config = dict(
    n_layer=16,
    d_model=192,
    n_head=3,
    n_kv_head=3,
    head_dim=64,
    d_mlp=1152,
    vocab_size=32000,
    activation='tanh_gelu',
    norm='layernorm',
    norm_place='pre',
    norm_eps=1e-05,
    positions='learned',
    qk_norm=False,
    attn_scale=0.125,
    bias='all',
    tie_embeddings=True,
    parallel_block=False,
    init='normal',
    init_std_qkv=0.0188,
    init_std_o=0.00333,
    init_std_up=0.0188,
    init_std_down=0.00333,
    optimizer='adamw',
    lr=0.00258,
    lr_mult_qkv=0.7,
    beta1=0.9,
    beta2=0.95,
    lr_head=0.0112,
    grad_clip=1.0,
    warmup_steps=277,
    schedule='wsd',
    decay_fraction=0.747,
    decay_shape='sqrt',
    final_lr_fraction=0.0,
    batch_tokens=131072,
    seq_len=512,
    doc_mask=True,
    train_tokens=588400000,
    steps=4490,
    dataset='wikipedia_en',
)
Each number is 500 + 25 x the weight over its row's rms, rounded and kept within 0 to 999. Layers, rows and columns count from 0. Numbers have three digits each. The size before them is the row's rms in percent of the matrix's.

# layer 6 attention query, 192x192, rms 0.0562, rows 0-191, columns 0-63
101:491512493494461471497513526496519494468531495520470499482505504432473520486451496455495501480486525464518486472528524480503525522482541501524486510500515522533479495513511498494466460476522462
079:497477508492491528510529502477487530517493515524513474500506510460522503515497504491515537501455493480424533449463561520543524473563495527515507526449532482475514446542516513515511503495524498
106:548532516512518504513527516501554504479519513485469496500471491517511544463531492509492527457514457507509479489525531486479472515491511489486489472509533519518526460461520478497515493547479481
115:506474491517521490495451478482500491524491495546501454562509482547532497523517499500512528521507464500508491507496548507468506476492523489482519496502492519495518495497538513503427491511544534
100:509537494515478474494497541487564514490446559502492527546485486511533463462499476457510501501494528458506522495518516495478534496492532517521492508480496500460536484507526491520497505497490478
094:507486520505496534510503474479542504528465471500539492528522481453503521514509480483528538537466514497488498483454533477531475484549499531489535500467524501516509464553523457518467517485508501
096:478487493469511478462513497546502492476500531468442520511482530518466533499505491512517499502529468502506441474502478542474511484477490527516479510531509479533514506476480522506528493526477517
113:499500530495519515552489516503474513519536452525504502531471512476498520520475485522485477539424497468465520479504515511518489506482503470522502509492505539515536451492523511468476513483519465
113:557517462499492475514495492464466508481485491519490474535472499525523518514546526537522534504500498524529477507473484484446522475499499466469502458512501489526473531498510482526508510513486558
106:520475500523456495464502489491505495506490500526512478491542500508479486504529505495533476512523515517469480516476535495488536510526552519493508463511510475494434509532493511475508495450493532
097:455467485472536468489488521528487481473549469494502462477492511536497535458520492548495523459432501474534532504480512498506468525471511505497481537567510529508462493483533462483476486528523476
119:532475521505492498494470491506472497508503441536499456502504516523480510516493508524483502521447542495498514526504501522480478497518506497480483501488526530544487495494512506487440509498553501
133:553516501513496528481515441460490535542462469507530454454527478513516479514514522487540516519499486543512458499459489487503517484522519504461518446505477490508476526528509486506468515485522549
094:491493504530530503497493478455537522469454463482523521511541477514516515497530482465562515511501512483463548522459484539514458471525470522436501473478477468515496477552500508533480517517482537
106:459473483494523485522488541515431482465544520529469528536483519452486509513498487502448489473480512476533502491486478486545514542481499448526498568498513520509492480502492515499539472514510490
120:565518486484502498466486457492496488547446504530497467511518488546524487518488512527483526521538532541551479512494453505466515481497512503466535447523530521490471525508514470538453519521506532
108:498485557452476476510514488505464511515488494508458557455472494460473520479496471507475495485482538480471502522476525468486545475497508507524516495518523502509493486497479502480493487426510468
117:453460472455502477522487532513517510496553474535528509496484519529483535483519482491445504481471519498473536518517467487487451510495475480464483548529519522516488515496513514521486500520487492
093:547458478523541511532470483496467492548461463526525479499510464543514515544495494515445534527524542523493518564463486485536463482510501471475502491519470499523491488486479454505441503487514513
094:500516506506516512534487496465510519515478506508536503524500479514554452511508487456508477494455502455501537497475515467518519494530512489481501518480482484463535472518523507500481468476500491
076:520468515495481522496452507506522479506491501531489544536527498515489474490508503526480475465495511495511466539546475521503473507465508551475487511511524524506446520485504530491423478516492520
133:566494522513511507487485467490531490513445485497530480504546488532491493506521505473516517515521531533497489542510460508467492473508509490454508439501502504501497523492489471509417509517496514
124:494509482496498523503496500499559485518460451502516464524521506538505513519509523499454534502527511515529490499487469506481492509499487497503514482513516508499502538515546474522501519514479574
117:509487504468508490506514473488520500482452504461506530496535501505468484510490485504500497496545544525534575516514452497458505462509480524535477506489518502477515526483443498505484506506473557
105:496523459478535518528497532525507472492513519504485523521477481491495496477492463491461490489482509472513515481562519515481499506476508464535483548548524490483511455479498534502513467500501440
096:535500531496459531501506506491447501524499449502474467534479520508460533526551519519462531532472536504466499484496504488454515499518475466519500501464545510540505463461529516503524491502514520
078:497485487517508501512517502481453527516519477530538452507444478450524522512495496496518504533456491491462511471471561501545459488538500507504506498475490492529507453523482471486490533488494488
110:429510530490519493492476524524528504444582477486486524485500496475480519473494480508516462481484494455467511506488492520509490521495477502488497529478480518505491478490505539490521464517499464
116:481507498499505492521484568521509486478504537529500505486483522435512497479511482500507464479503472460488498432478525505544480533487490539510483533485506495491518482499536513502567494468525493
121:483517488504499493516495526498464518500495502565513525500456501506512493519504499496480441488426476477553470466494488496534532487485507525497469512482521501505478482467500493476462472449510476
109:556506471526507511463514444477513520514460494496530483505513486552546490485526527473512522505523515560521495523490494495474502461525508481509549442513482484487488530517479488519474540471472573
110:497508493478541509544473532487515494471491482499497477516450518489507502499499517508533463467462485481496505467504543483517480535501540526521476533513489518497517453492531490467531473451510497
081:514522472479540505526482487479472487509498489502517477456504517449545513512526522481558488553512465497520465469493528507490543480525511479474492492529444508499490497490496526451534493464513527
075:482465493451508514511495511530507473487495487514511479510505545461460458496506486557472500473484535487505529513498439523518494505449510491532486535550516527477483523499491482497481509475504500
127:523512502502488504487502469493572506491463508455490495532520485520465498503494486508504508502543510535495522548544478521452527487505505525500527474531510498509500516479463475547491521509476505
109:456475497479514505508484538534523487492515540480478511483470523482486494508491473511486483472501485478482503469484492494543489512478489555531474567491533482491509523447481491456522483521508461
108:495480467507464505480545515480475505540531485519492480484476518491499476481498506482531496483486489507436508490488514518441591527498521491510504472520479490516471518487500555476510522474482472
113:552541495509493496449486452504525491506455494484486514460553479526497520473519505510542519520537497534537448526507466530478502467511489501457514461492486475504478512502469517550522513537492538
082:448549514490553481530459521548548445447501504500487519533493538481512517492479496507489470483507481482534448496497493500518496539432508472535478540557485505503514515469526495478499474474500488
106:497487498492512474507501509494499509466527501479502487546469494482491498500531481527481465501481503475436536510495503483504475507486491465500509543523521543513526459477479519481494493543474456
134:514488507477507497530504526502485487522546494522523510493468525468522516473484498517420473482469522474492494497508519490540489511499509499504493540510516510521505463471505485428482478486486457
090:460494500508469494486478502529506509460524498522483486493503526513497476484524524536492442504480475544481483480520478475526504481488454531493536565510582506510505509506491514479525489490489483
119:496521491472507497501489493511498504473499489498498497500488511505493510471474489487477489469468526499499466505554502487463526485493480475512473542521538505523478463479499510493459506489509482
098:511488498470494488475501510523457491462519518462489489465477508513475491479535517528484498465499509531521480469519508477480531471482504520523486525527536499501464499480486478470541486499523501
109:486464511475484506496468511520506505479500496504488549505492492460459538500512492539494468496504547487490535479489478499483468490516474536543486561502568494506502460522487555503529503514527516
087:474494478470522508500493544524517499483502473526502528498489499514499478463508484551403519477456539497521543512528504513525494480475504472554485547547553490483478498488523478493454502525465473
123:520496462490527513483498489492490489529443503512527522499521488517509474542531471490492494489551526507492498520487477521490505469506503527494471530486525496471471491462446517498527506527500541
129:438483534493494474505523547527516513464544539491464534531472521437476500517472487483483457491504472453478532461499529499542479516502479514535464561481510498501542475517516527470542466505497439
102:514514527546486488516498509477498509477482467508498461514527494501507525497510508491545508500471507496496490504448525497487491497511529494466499473475478513512483499523538530524492507498519542
125:459506499476497472483490520503529497460495548480476556528488498515483489487488487493499470474524500485496504500527522479468512458483532549533462543494501491490492480474456494492503457521479485
131:586501473532531499486490478489509503479489512492524496552519479558503486509537512522499525526500515530531507559504470514460496502508480447493507464491482466468495496505462461498475507556465536
118:479510497456492499508492551520473503492535547497477574491470520446463491501496469493506474483515507458472512486544501475545495500479471512523480556451533508499525468494465537464511502535471423
113:530512507499487498465500485516457522521476498512502506427487514495492508493534528539534500540498474526515453478499507504497509492496490498496490468510533500508490501478464520488500530490488508
098:494520492508484515498515474457470520511506483508513457477488495479543495510488518476483532525449495482494516486484538491523502514537495479469522486446481517521509492542529508516495501467521512
137:466504523467466492492515531505489515447534547483463555464500510457440491517497493501532461479499470494462468485508500490504484492500488542540493537493514497509516502475489526474535487460486486
096:543509487562517512526501512487484487507462525499493464521454482480535483496526516462583509489493453502518470467447562488516525541517552517531506515506465490501513486496502506506524475459517476
096:526486517496481494489485490484492505491496489522525483465512514537523529485527510488517480492482506515553484514429475451506514473533516514467479462487512492516501515516510472489481548467524542
143:516503524516499495471505459503545497516475473509546446540523503535539492506527527503513506491505525533486505552460494491474477535490511497488544432515488525486489528516528499541451549450484544
100:549526483508508493515508479474446482506449470519519502495511503544522514526531493510468516492508505507551463544526470490458526474506511467476511511501460509517469510491448480538490483527469553
097:501521505495468510495522523512500502473498497484462516492484519469475490514539520518512454467519481503473463478502480513482504506483446471488473482504540468515504524498490527507563494522490536
116:511514487500519534489515493501524484502538490414471511494523481482465510447507486488531547511527496502493496504557526520466517518503521466525511480514443499507458499508492533507487496572511496
128:447494502485501484509486548524524504463514516509455555509447504450450547493497497501486492491502486473525492461515526496489491488494512529538465561500523503520507486476507497492526458501496503
114:550481516510492499459509465496522505491448522532517478494542500554501490535517528515510496482550499532516480557477493473478477454505492523457515469501514501483508556509487452539514509496514563
098:493500498514487510501522489437526512515481503505539461491500463501541467503479514478506506505487512475476518490451529499502514502552497534507528487460488501496546463555542491522518537460508490
106:529510519551492538517551496499479500515476517490502499443494516471531469493520540468492470511461492493476472488505519505493500502504523506530493502488469480495521497507527502472482525441517521
112:518513508511475536488532499495500510536483478474484483492502496504507473496486515473505493515491490487500481531515509529540496473513477497502536500507488486490513485487521506504529508474501468
099:502506460510528523549546496497504504493483498507501460456466496467529499508508538489507513474444484486523516494539506489499501488504517504533516551503478512512537469480501460501465553468506491
093:472529488455489466503497482516466511491514528473485530491513493511478482516479477495476506465577503521498491486489443490497534526487496512520480495498509516492487557482488500482526463523517485
129:522484538526518482514498500496525518460467546504521502515500494492515482496533547510526501496514477481524478524498502512488482507503501520478517491543487459482539506499517461512502520482498500
131:519504504502488515489490494491503505491483515494504478533485488501475482537519552512474477506533488510494492507471489519489476535505458507493489500514517464483508514478503517511560495499528475
116:504460489467520479499537499506469487521498497532509489539497507503499516503489468537481472520523541498484491450479499480488524488512517496499502489481527512534460505514469526480475499502489507
144:516492529487511505511540496498504490469485488506501470532507494519522501510492523532437496491502506515516503538438464513452492485501492497465495494549532463495515555498536462501528491482526508
098:489493447463472477491512503524481502547479547493487518461499508482463511503481491520524488488545507507479533466516485506512554501488492504531480508485478485487483490459464522512541486499465521
109:467565486458508490488476466525466488501544501503504508494508490533495503480504475512528510537496548527509526508542512485503548528477512454510490486477506527492456487494454507481491494537497470
110:526496548513448510522499502497509532539500494472495462516513480477473496513496518530496482475518503533478504515478455507490473488496471521466522483553483497500531493483495482516542491510512482
143:505488498499503516504483533511454506534529490540508500488464516493499521498518453473483521502484493488499479521522501497475508508488513479531498508487469524518496466493509527462484434547488490
126:481496496512501467535489520513483508507527539495473510528467513501491524480480448513526470481477498477473544493524480510539494496501471491489537503489485515509535493498485490505514493505471464
089:528544481476498467497479507479521491480511480498503489536517481510536484517510473493533527524517491509521517489443488495463511469530433488475538478502538452519504538517475534471554533534450531
097:468485458464519465504493513527491483492501502527475517491490506494454499502495491521479520486526502490510530505553476526474521528463504541550481518500483523503468481480484498515499502503500473
114:515482500496465504513515532493461489490489512502513489426487501471499486494472525483530511479469504505507487482524472495514498491506521532555465509526466523489511497487511498487476502454523492
106:488503518520482486510502534496529477476499475511524479507525494492540488486537528511475501517478531498538507555461509513504441494515486532494491485554473480473507503511529489485497478479522512
125:501481498463495450522490504494465505488513530507476502550507489501479515508500529507516527498531500516535481498504504495462501506508474518481466496520521473517523517516485515529486514494528513
122:539509500520472484462529489458469529490454511466526494470486473485488479522497528475512486513538465502473455446475496503480499497525481538468494463493504470488529537505475505512521531466476532
103:489498498471514489524501497489464499454565469491502482521510485498493515523450524487474541498505509533521478490471533487526489504518480503511509498506518487531512517522483496450506537533555487
128:498514509514476462507499483494503520482487517454463496490505497449460506502485517500511495521546483520498461478520503520526497515508452544481526487519491486516525546508470526495554500485537498
106:465499503490521518509463500507541491507542488540511508519545487516481514490469453536502503457495519499508544562514480508512448523483510522521489506504476520484499438486517477512509444540514470
106:470481517482531475517484487509565488464527529478491518556488510524492493497470475515487473523530495501493529555487477522476479503489486493483494492513520478472501501508493478503533489511510481
114:471502453434509488472490496499475490499533480523517521493510506502490510494467457514497531513526507525511515468491521493496527478508521469492486510464506521493486508499475490496528492498501538
120:462481490476540517521529508505510487438481507516477530491475510479479498466454538492523515458517489469511504480490469531520499487514493517555467514488540498492506518517481525525511509449506474
121:465516522492495481521534459507542502468505494460480518536505501539518479505469488516463464535507488533489519514513496499492509511484468464451522508494546478488528534522519500509513520473482494
111:518460535531530505489529493461534522467508486486517474507497495515494495517534513464529476535495452474463507490440518512477457484522482531503523511504495461513515481485521512545523546482489489
093:500507518472488485511542472513491483513503528484486531515513516510494486511465502545478491493545490533497531521511449491495506520468508528511455477500510482467503544464471482517503470491511530
087:494506531516492512508476489531515494486459493532501496503479508516484498445528492494487459486475514503484513536550433498473522513488525492467484518507492519509454522502511516552435452493497505
122:491515500474519509515459501483529508495538496525503494549501511502537507514518486501448502487522509509550519530440491496501481504483501461499529491514518492497541516502518474470527478519501493
092:525453513491508491498479493525515492509491561474474511549523534478513498485485467535467468513534532503502524515498493517521517493472481504485483481527521513487493521512482486500511467523481496
127:494517497525512504541489537496486489487528491486521502518512502500522507505521478477504502527473491470521503547532499486503500505494528474499526458529477499512485472518510495476502494517489473
114:520466504510499525480519522487478484495497477518536472465474526489486486512510509499487506497499465492496490494495527466493500521509523514525481498502483525498454457506514528512456482473509526
112:517530535528480500481540488490557500513510495494512494552503530536514499489472494459480478501480478466489505546494531507459497487490489491460521472484500455488525501505538473504512524478477510
128:487521524470466470486488478511452498462512496486456510512542481514454513492496543492494513491500505542524476466483469501493489526498491503504467490483520507521487566502463503502476530495521504
111:495539533514464477527503498492534503472504506481481520517513478511507495509523541520480492495480496521510490502488468507497509501497485506483545522507524499509533564507509503511547580448539482
115:527522518512507485510485508485546486512537501489537511560517507571538509503530481492491525512519514516518529556487541465465489511497494495457537484495498448503503483502508453488512513564467500
121:518475494520491493536490504498495494501472514486503470442488498460523492505512517513562524502517481521522477532537502494499484498506478521508510498540450495481518478482516508510543485471530509
117:491504489520486505506506503500508503460506519440507468497499503469500494506501548493503499473530471508484471521487505512507472518505451537486498517524485474496520531485503494511557503527522492
134:516520493513474443472476505483516519458510507460472514518530479515486504500500476476534521513530479539505473465469515521502490485527446519485514493509524485507534525505470498496543521534521515
096:501519510515524512531514488470512508505498503507519470527462507452521474516549539488528508511460480454506504486502537447501490525505505484506519481485506476492530463515519526481496518463495503
125:481521497464505509487502488501513477503545474524513534516513506526522487487480467489474511483480513497510517531482483487485469486494533484481468532493532507461500528509503510461417470519493533
100:462517535499521489485508492514532503519519523492526512480505490491490481519496512528481482500489488486473522509539491470503498573483548473520502539464507558473469482447464506539447509502464467
110:453469496492522532475478510502507488514507464512508513535464516547475506472487491519447515505457511496511529535544538530509485507482530475524490516485481525499494433486534463527446452519495481
113:548493533533488477496537485504543488496461518518518521562511527533538501484497507491499492532492519490517499517466476501469479476511469533475490484539501451513534504546519488523470533477476526
113:468487512526458454502472522513530500500547498424494513499499525480450513504492508505494494480511464506503478504538519485512488537505450531479503492519455519521529503501482466497479544490537526
121:485533447479516502509463520509486498503539470536485505466493492508498505481514490515454523481459517489518504523528485505487515505478537470522494516480492553522479489474499494493469480521480459
118:459530476482487493509462498510519497504536475519456514477485493480480499488490452524520495492489504507496523515570506506512520497476490472506521521464501530508506497496487515490501480531493503
096:489518524497516470510473479537541492490499548501500537557513517497481472540475490519472462527512504516524518531529443542511499532462462513510511508523519478472508495494493484491515486506485454
125:533486506534505507476459499512519503536507473523498505520482528504520533448552453477512496506453520448509499514518561528462552469491537449468487492485478506540476486523507505517476483504485527
093:506474448495525517505484518475464482491530493475500465429457501525508509500512500501542528512520505527493508523545550509485521513514536502508542485523451489508490468474523501509523558461535520
123:525506521509479477517501475506535497463490475473481471496515517504533504475546538516516496509479523522523467541525497505462539483505472484470520500524522484543498554523487515498533552453523536
112:481492466455494453490559512500471474490500503532502491467492487514461490501457514510482535515520501499504455488511515497487508517522552522509444500478511512488494510476504502513456520465537519
126:502524499469494466521506476506508511468494489471481488544512476517487505530488542519491555477515489550512487498472482501472438501503450513487493514533513464497558541500491459497518525491517519
084:492509496458469456507521499526523491479525529493518501576512503521466469501453488514462509528548483515508518522472464498487495506479475538487484512472510482487527530506477472528507503538479496
119:462533461468507497516507512507481487499527485520492543506482486489514522500453474534465522512473524493510560486520482486493506499502531447511506503483524504483502514495476484483508511517482474
120:495510494490517524521482525528509505516530507534514505566472525469481498526497487506480507504486482435521506526501489504495484513472468460542530508513475510509509458493489543475518472541451453
110:501462492451479498473513532503481493524543514511541524498523485499482491505478459480467527471556485485499503507477471515490492530504532532474444498466499497504473507463479497536455462529492522
110:511501505537487539494503476456481505507453437494493440480486492495531524517516531504482502504468491541511470486453504488481499470536502488467509498496503489519493530538533514521518510464532543
107:494472512500481487488475523541489501507536534506512528515495539473468483496471468484506501507519529466491534515529504503534496524467480487537468511506471509486492452479479515483464477534474479
114:513546491526498481473498506495501494448528506438487475462526506549538485476517499471546491511504492495499488471496541469509536505521494499510524470469480494495513500514514508478511550492509514
095:542504455508501484533516485489522531487472517514516498464496495466529501502537538481528498517511477481513481503467540494500498490524460507498495489516532471518528486524500527494527541468481523
113:481484478490560493517523497507468492511488492510518472536434523504505520515484485512501452573515495483482511499490518508496521491510468467482498472522514476500528479510515472500569501507476494
115:528497489543496522482503492486540505512474502490486501498496527488536486466486474468523492541523512481480507509528562530520516454513481514484533478491498485487487478533506536503530514511472531
070:507499505488485495490488485488468494513526461483507494512492513505489536472499498546486564521544517517522516522542530506520516532477518509492475551497465476481440495479482483481514461544514508
078:485448497486515465493533519476500500529490498491465553474497489479521475505481497503508507463529498499495508506493504498503530510529539496544500505470518516501487510507465523528492506460500518
068:513465505471510461509483523503467516491500514528509514464507499468467517474519516539499531487531475489565457479476515508515469535490529536510492482461476478521498526494495521503492509478502488
075:511532493540499436527513507469522496500493547483491520507483493463508490480533511523519505512525490491496474526480492489520540495514502555483492491509447496489489476521477518532498501486539532
064:518528507492469509500492482484486541534476471520519489481487495509475523496529459523496512470469531499467470525496473489464456474515523474462527504494529511526509466501504519518452490484480535
076:460489491478526513540463484524492491442545474525458550533462478492477544478502480483486505477537516489480475480515482500506517501468493479524505505484521526509524482502485482519494530507491444
078:527490507545513508484525491485497496479467481462472505505535469490521499469482476441489490487477523542519527481533515535477548471534500494500541512470487529483461486501508475510506502514515540
077:500528464512489512484508486498460518491477481526468521475529473483497524522484511503508494521520501510502532497545503518540505486499499516493475479489505488533445530513478499525519484483507469
096:527486511524482493438551506466463512547467475499511453485484477518499523460515504476511549483466481536488480507493539504480499499544507473462521478486501498527474474529529498521490492518505532
077:455532475473494510538463493502507498478512535497468532512501520461513494515524501488506497473534518503463468465506497477493481492492481514546502498517505472488540541535509530472554526492464466
076:536487525508489506518472496517493499487507493520505502517470505482519507506516497507482486534452511498471478480484478473491494516486481490502464507466490525504522471448520536451503507497494466
071:440543516497506474532513476522538483523491449521516503557530494502512511516476539465487499539487490464485488532510511504544519547474496500457471492487459483508510510542524506521479480487508517
075:477495487487459490508517534470470491524522519500493504475475487496486535535477498523520503478555514518500487455514476481532520485530507519498475448507476503509493554487477554482519527484504477
061:517485447506512471534470524474523494499513476514483552489543499443478517453467508490467526462492542536487504519515549498492493508494509469548514521510463542505486483514467473479497509446498492
067:498495488489494503496520523508483519511513527492523550461480537505489513508488474496521499492521521499483479486507521499493495500531472535542459481506521470493457475498508487477477494516470489
076:482457504509517516461500522481485509547458481486527457500545513504526511509465525470472472535500479524498496486491523491479529430495521467496496525495505505521481508519502513482479549478492548
066:503472507502491552487535477523495508535502480478519481489504507537512484527482507510494521466469493523478482478462499491505506494492522492511513485516512453476485490489540496508497505524493501
064:469539477491524482516458524504503498528535508489474496510495478490537504533487534487482475490538466488472467483517443479505529459508488493521476487491517492526498551515482596519465555496465516
063:457495514500556533503501549509487468484501505525545493508517531541530519539516482485506498504441454483457479541490543510486527517493484529531542528497507463512510494515484493507498476497490476
075:507503478495464483482544467506527493519479488514512453497522501519507499505473507500515513540514491486508506544500484537489511512524505518494480484514526470475544467501532443554476454471517487
072:480512482515525464536488519492467522465504523501497541482501482480488471488504504491484468515530481498544460446503530503526517482484492517524493491506457498486495542514469565505515530505521491
071:475490516436501535500477537514506511465515463485515524534459515490481503490521494539469509489501543473542504503499533491488461506474490466544488529526483502508486510496487489448476506531447541
069:439513502529500484498475489529454513466519534527520499505449508530510500516516512526543522506460464487535512467472537524547469501488505479514512524518479510490524495521524536471507511529538440
068:483516522565492454512541483517501497507496492497525488488497530506514497529498518496470468460450418529484475493446581545510494482505476505462517525448468484494487471494496443529496483505464519
073:480525533495506501536492496491517480486499510523492487517480515535493509500515474488467487494445505483498533528479456516498456519496479491488518485508489490495531480515535470506480503521469476
076:519482510476491501524470509520473487468513466506517492489510537514493523520511499556445487520495468473489435486481481467447518483484494471519496496472493485489490522510536539454490487527471525
071:475558561497493499551440514509474516464496515531521494511472496469523486506488498434520499437428512493482501432449575522452466477514529479485525490474505505490532525497539494490498493477484482
071:518492460490510519495478490506458483506497483479492515523488508516487487481506509536479482493501484508503491483514506494481496488474544481523469511455515508542428510475483576505483506506514518
066:511536489504514527491465533506501486477502486540480524466468520523516517515519496537472507507492493479523513512525507490514529511457521475516522490451424527487509499505471459498514472487548453
072:488522482536504501513530477474542557520453487478482491473458490508485509498497505510517524519451475503470531491497545521512494509537442495500473479508479507559532477512496506525488552511541487
066:561503482487500491453512524484497513477485505489487509496536458464463475527508464473457511541526497475471504496492505494551518519497525495537505514543509517511489486489493504505542517455555501
084:490510463500474497484534505462479523513494475506499471524473474490491546509540510478507551513444473505480469493459533495493471503556475471471499460510474452554512477549509492519477541508506505
077:522556508492528536509512480497507503481466485517551455510480506505476465503481475487516524507437507501452519509473512506469471500517519498465492485477494458495531472532555465533472524531509527
070:505479490480503488484492526519504477496515490535503500479511481445507517481506530518501525506514506500473503504540493456528490492496530468530477475505524514508526513512495559462508522473496444
071:524486490459485513491525488513472480501522485493473487484514495521494513498513495512501528503519518459494510554559467500457507533490491486480506519462489479517471516481481503537508494547512510
073:481526510519532487505514514470492498508468522483544466496479491528482475515509508477495464513499477521450494479422536489514496451532512554506498492504502446492489493510511483489464543439508502
074:523493483503519507501482455525494514484507477510498529529537497502506512504493499553523512498471516520570495485486466497522475503474520510517464498506494519494516498494509484480450469520508439
074:508483480497524503514458422523484485490489511514484540441508495472505497500524516481541453481493509499532508465459447506506462466513487525490506505502538507490478491476468514483484546480476489
074:532467466522537501499477531492516492473571488480463490511534473502505519489515475528449537516530524489507508521524472499474509483492508471496535506491465526495485496474498500500534481538559501
071:549493525529471474472537456500496493486471495473500474482509493507522485480538526495514505517488488502463485481495526499506522507490504455491517480529506507452519481539468494521497519516485529
066:545501504459546509501457501503452495484511514536539483458512503501537491497514507501469460515520484505492461481493486517525488503509517529518457495495497491483465506495500532466500554482481518
073:514505497528532519550504489515549482505521498475455491496532483504467527465461471527465499527473525515529524535534504516530523506496510515495515509510497493513486468507522514511503458484526510
066:530499510501501506513465525520506499485537458519495521526494483482493509475510483515414512483522528448489520494528507489501497505460515459488548515487492546498509498487491442512517499521513482
064:503480501475516478498487468501565492449460519492449534510501480466485496506531502459488493486491541486489524516478495506521470522526545511497496500475534514517517481519496492530485510493512488
067:535514493466499511503494497529432505467552492542492521527480480480493512467492489475510532494512516485499564535563477509507517540460512433535493486477499502495508460479529489516544479503529466
064:440537503505500537486452491498535520497500480514462479485485514541494502504513545481483526494487481492486529499497489483462477516502508502469533473463515487503491548481485492494493522529445506
080:503442513496531528494549520502526519531497486489527483469530483547489515462489485460495504526460514529517502553459538512510522513506529466463492502453464503499453495501501497499467474481521524
087:489461475469493518495501490530492489508505455452455547482494511456484517491514467532500516488541510510531507521536465488493504496451473479542496536540531516514519502470460514492490474483480484
085:495524498495498530512441488513471491457500515515429561495486521512480507535546511533488464509533498463530498447539494495502513513469505504524486508481472538507472538483463506476535515518512481
072:462477507473518482522482511493507487483528505471481527512486530475534495533518490509560453521528522490465487497470457492460533482501476534522491536452522516504511497504493485469550514481504508
073:478457520475507486456488494474479502482507488502515514477491503495471492530501503502512512466513487502507495493521484535502504499522517523478515512496536492500488540500476504511497510481467539
069:505493524477514526474522501525501482559475467516519481491492517511508482491516549489483515538476481484479489513532532477465515484506492514481536470546525471501498508522505479487526518504496541
075:480478486518454481500558492475557494498540519443462493508503487461482500514500496478487492513586510488479541491560483489527516498494483529506492506545501519486522494489471496535528500492520483
065:483514467469470498451492470520487491517519491514504499507498521530522495492517534466520505485508460482454504511476500475486461496486502516467470463486573447491542508539479519480503512491448504
071:485463500483565519526478500509522502501533499481501528482504504494466518464483504477492521486511530488483495503483487482504482507481511472506521525513519523503499475486466542496506516456478499
070:471484464471488505486458479560508483453508512498476513507479522510467481515513493505530497534548493519517499527516494522523540497449529512507476537492466502467458506528480520492476496470501492
072:494526511497499519504503445499482508430508496473491471488476519487495501495523509492542503484516482475452471492473470503518481497510521507502530482475512488486538526488467459480501498465460488
066:480512478465502497469503531499490482543451506491503514479518503468509523511506477520510518517487528500505564501482480469531533523496530528493534488495474528517466497492487511520509523517497493
074:507529491492490497516523502489496498468469535488472516459519492483491481492572505517484493538522513474474507540508497475513533498479457503517489517523465510471496487512476534496472499463551520
077:526527484535505490512551484493530506505484516532508479515499498501533502516513512501501508555481484494505489542489494480510515507532538525499492480511493511466545471521533453548493519511519496
074:482499498539477498489472502459492519518487482487487488456505483525505487503487529488521479504520532530515522470501531535495472464533518524470525499514545478499511534519487527510555479489519497
072:520540499501494477499472498516490499448506512517466531507517507482504454530472495534551509463522487482526508482500483477549486500467519505528463513477478519467517499504507499489529464481471433
080:472501469498526461526492526518463487473534502497484511504484501482473543501517509542509530477551513501567480501523476478508504505488442496528486496540464495566512525507473501470493473539522461
079:478535519519483491493542502486527502511492491466465510538526494481503473515471493482511484531513536498456483513506475536503502497518430498499533466485541473496505515500491510524534490546505529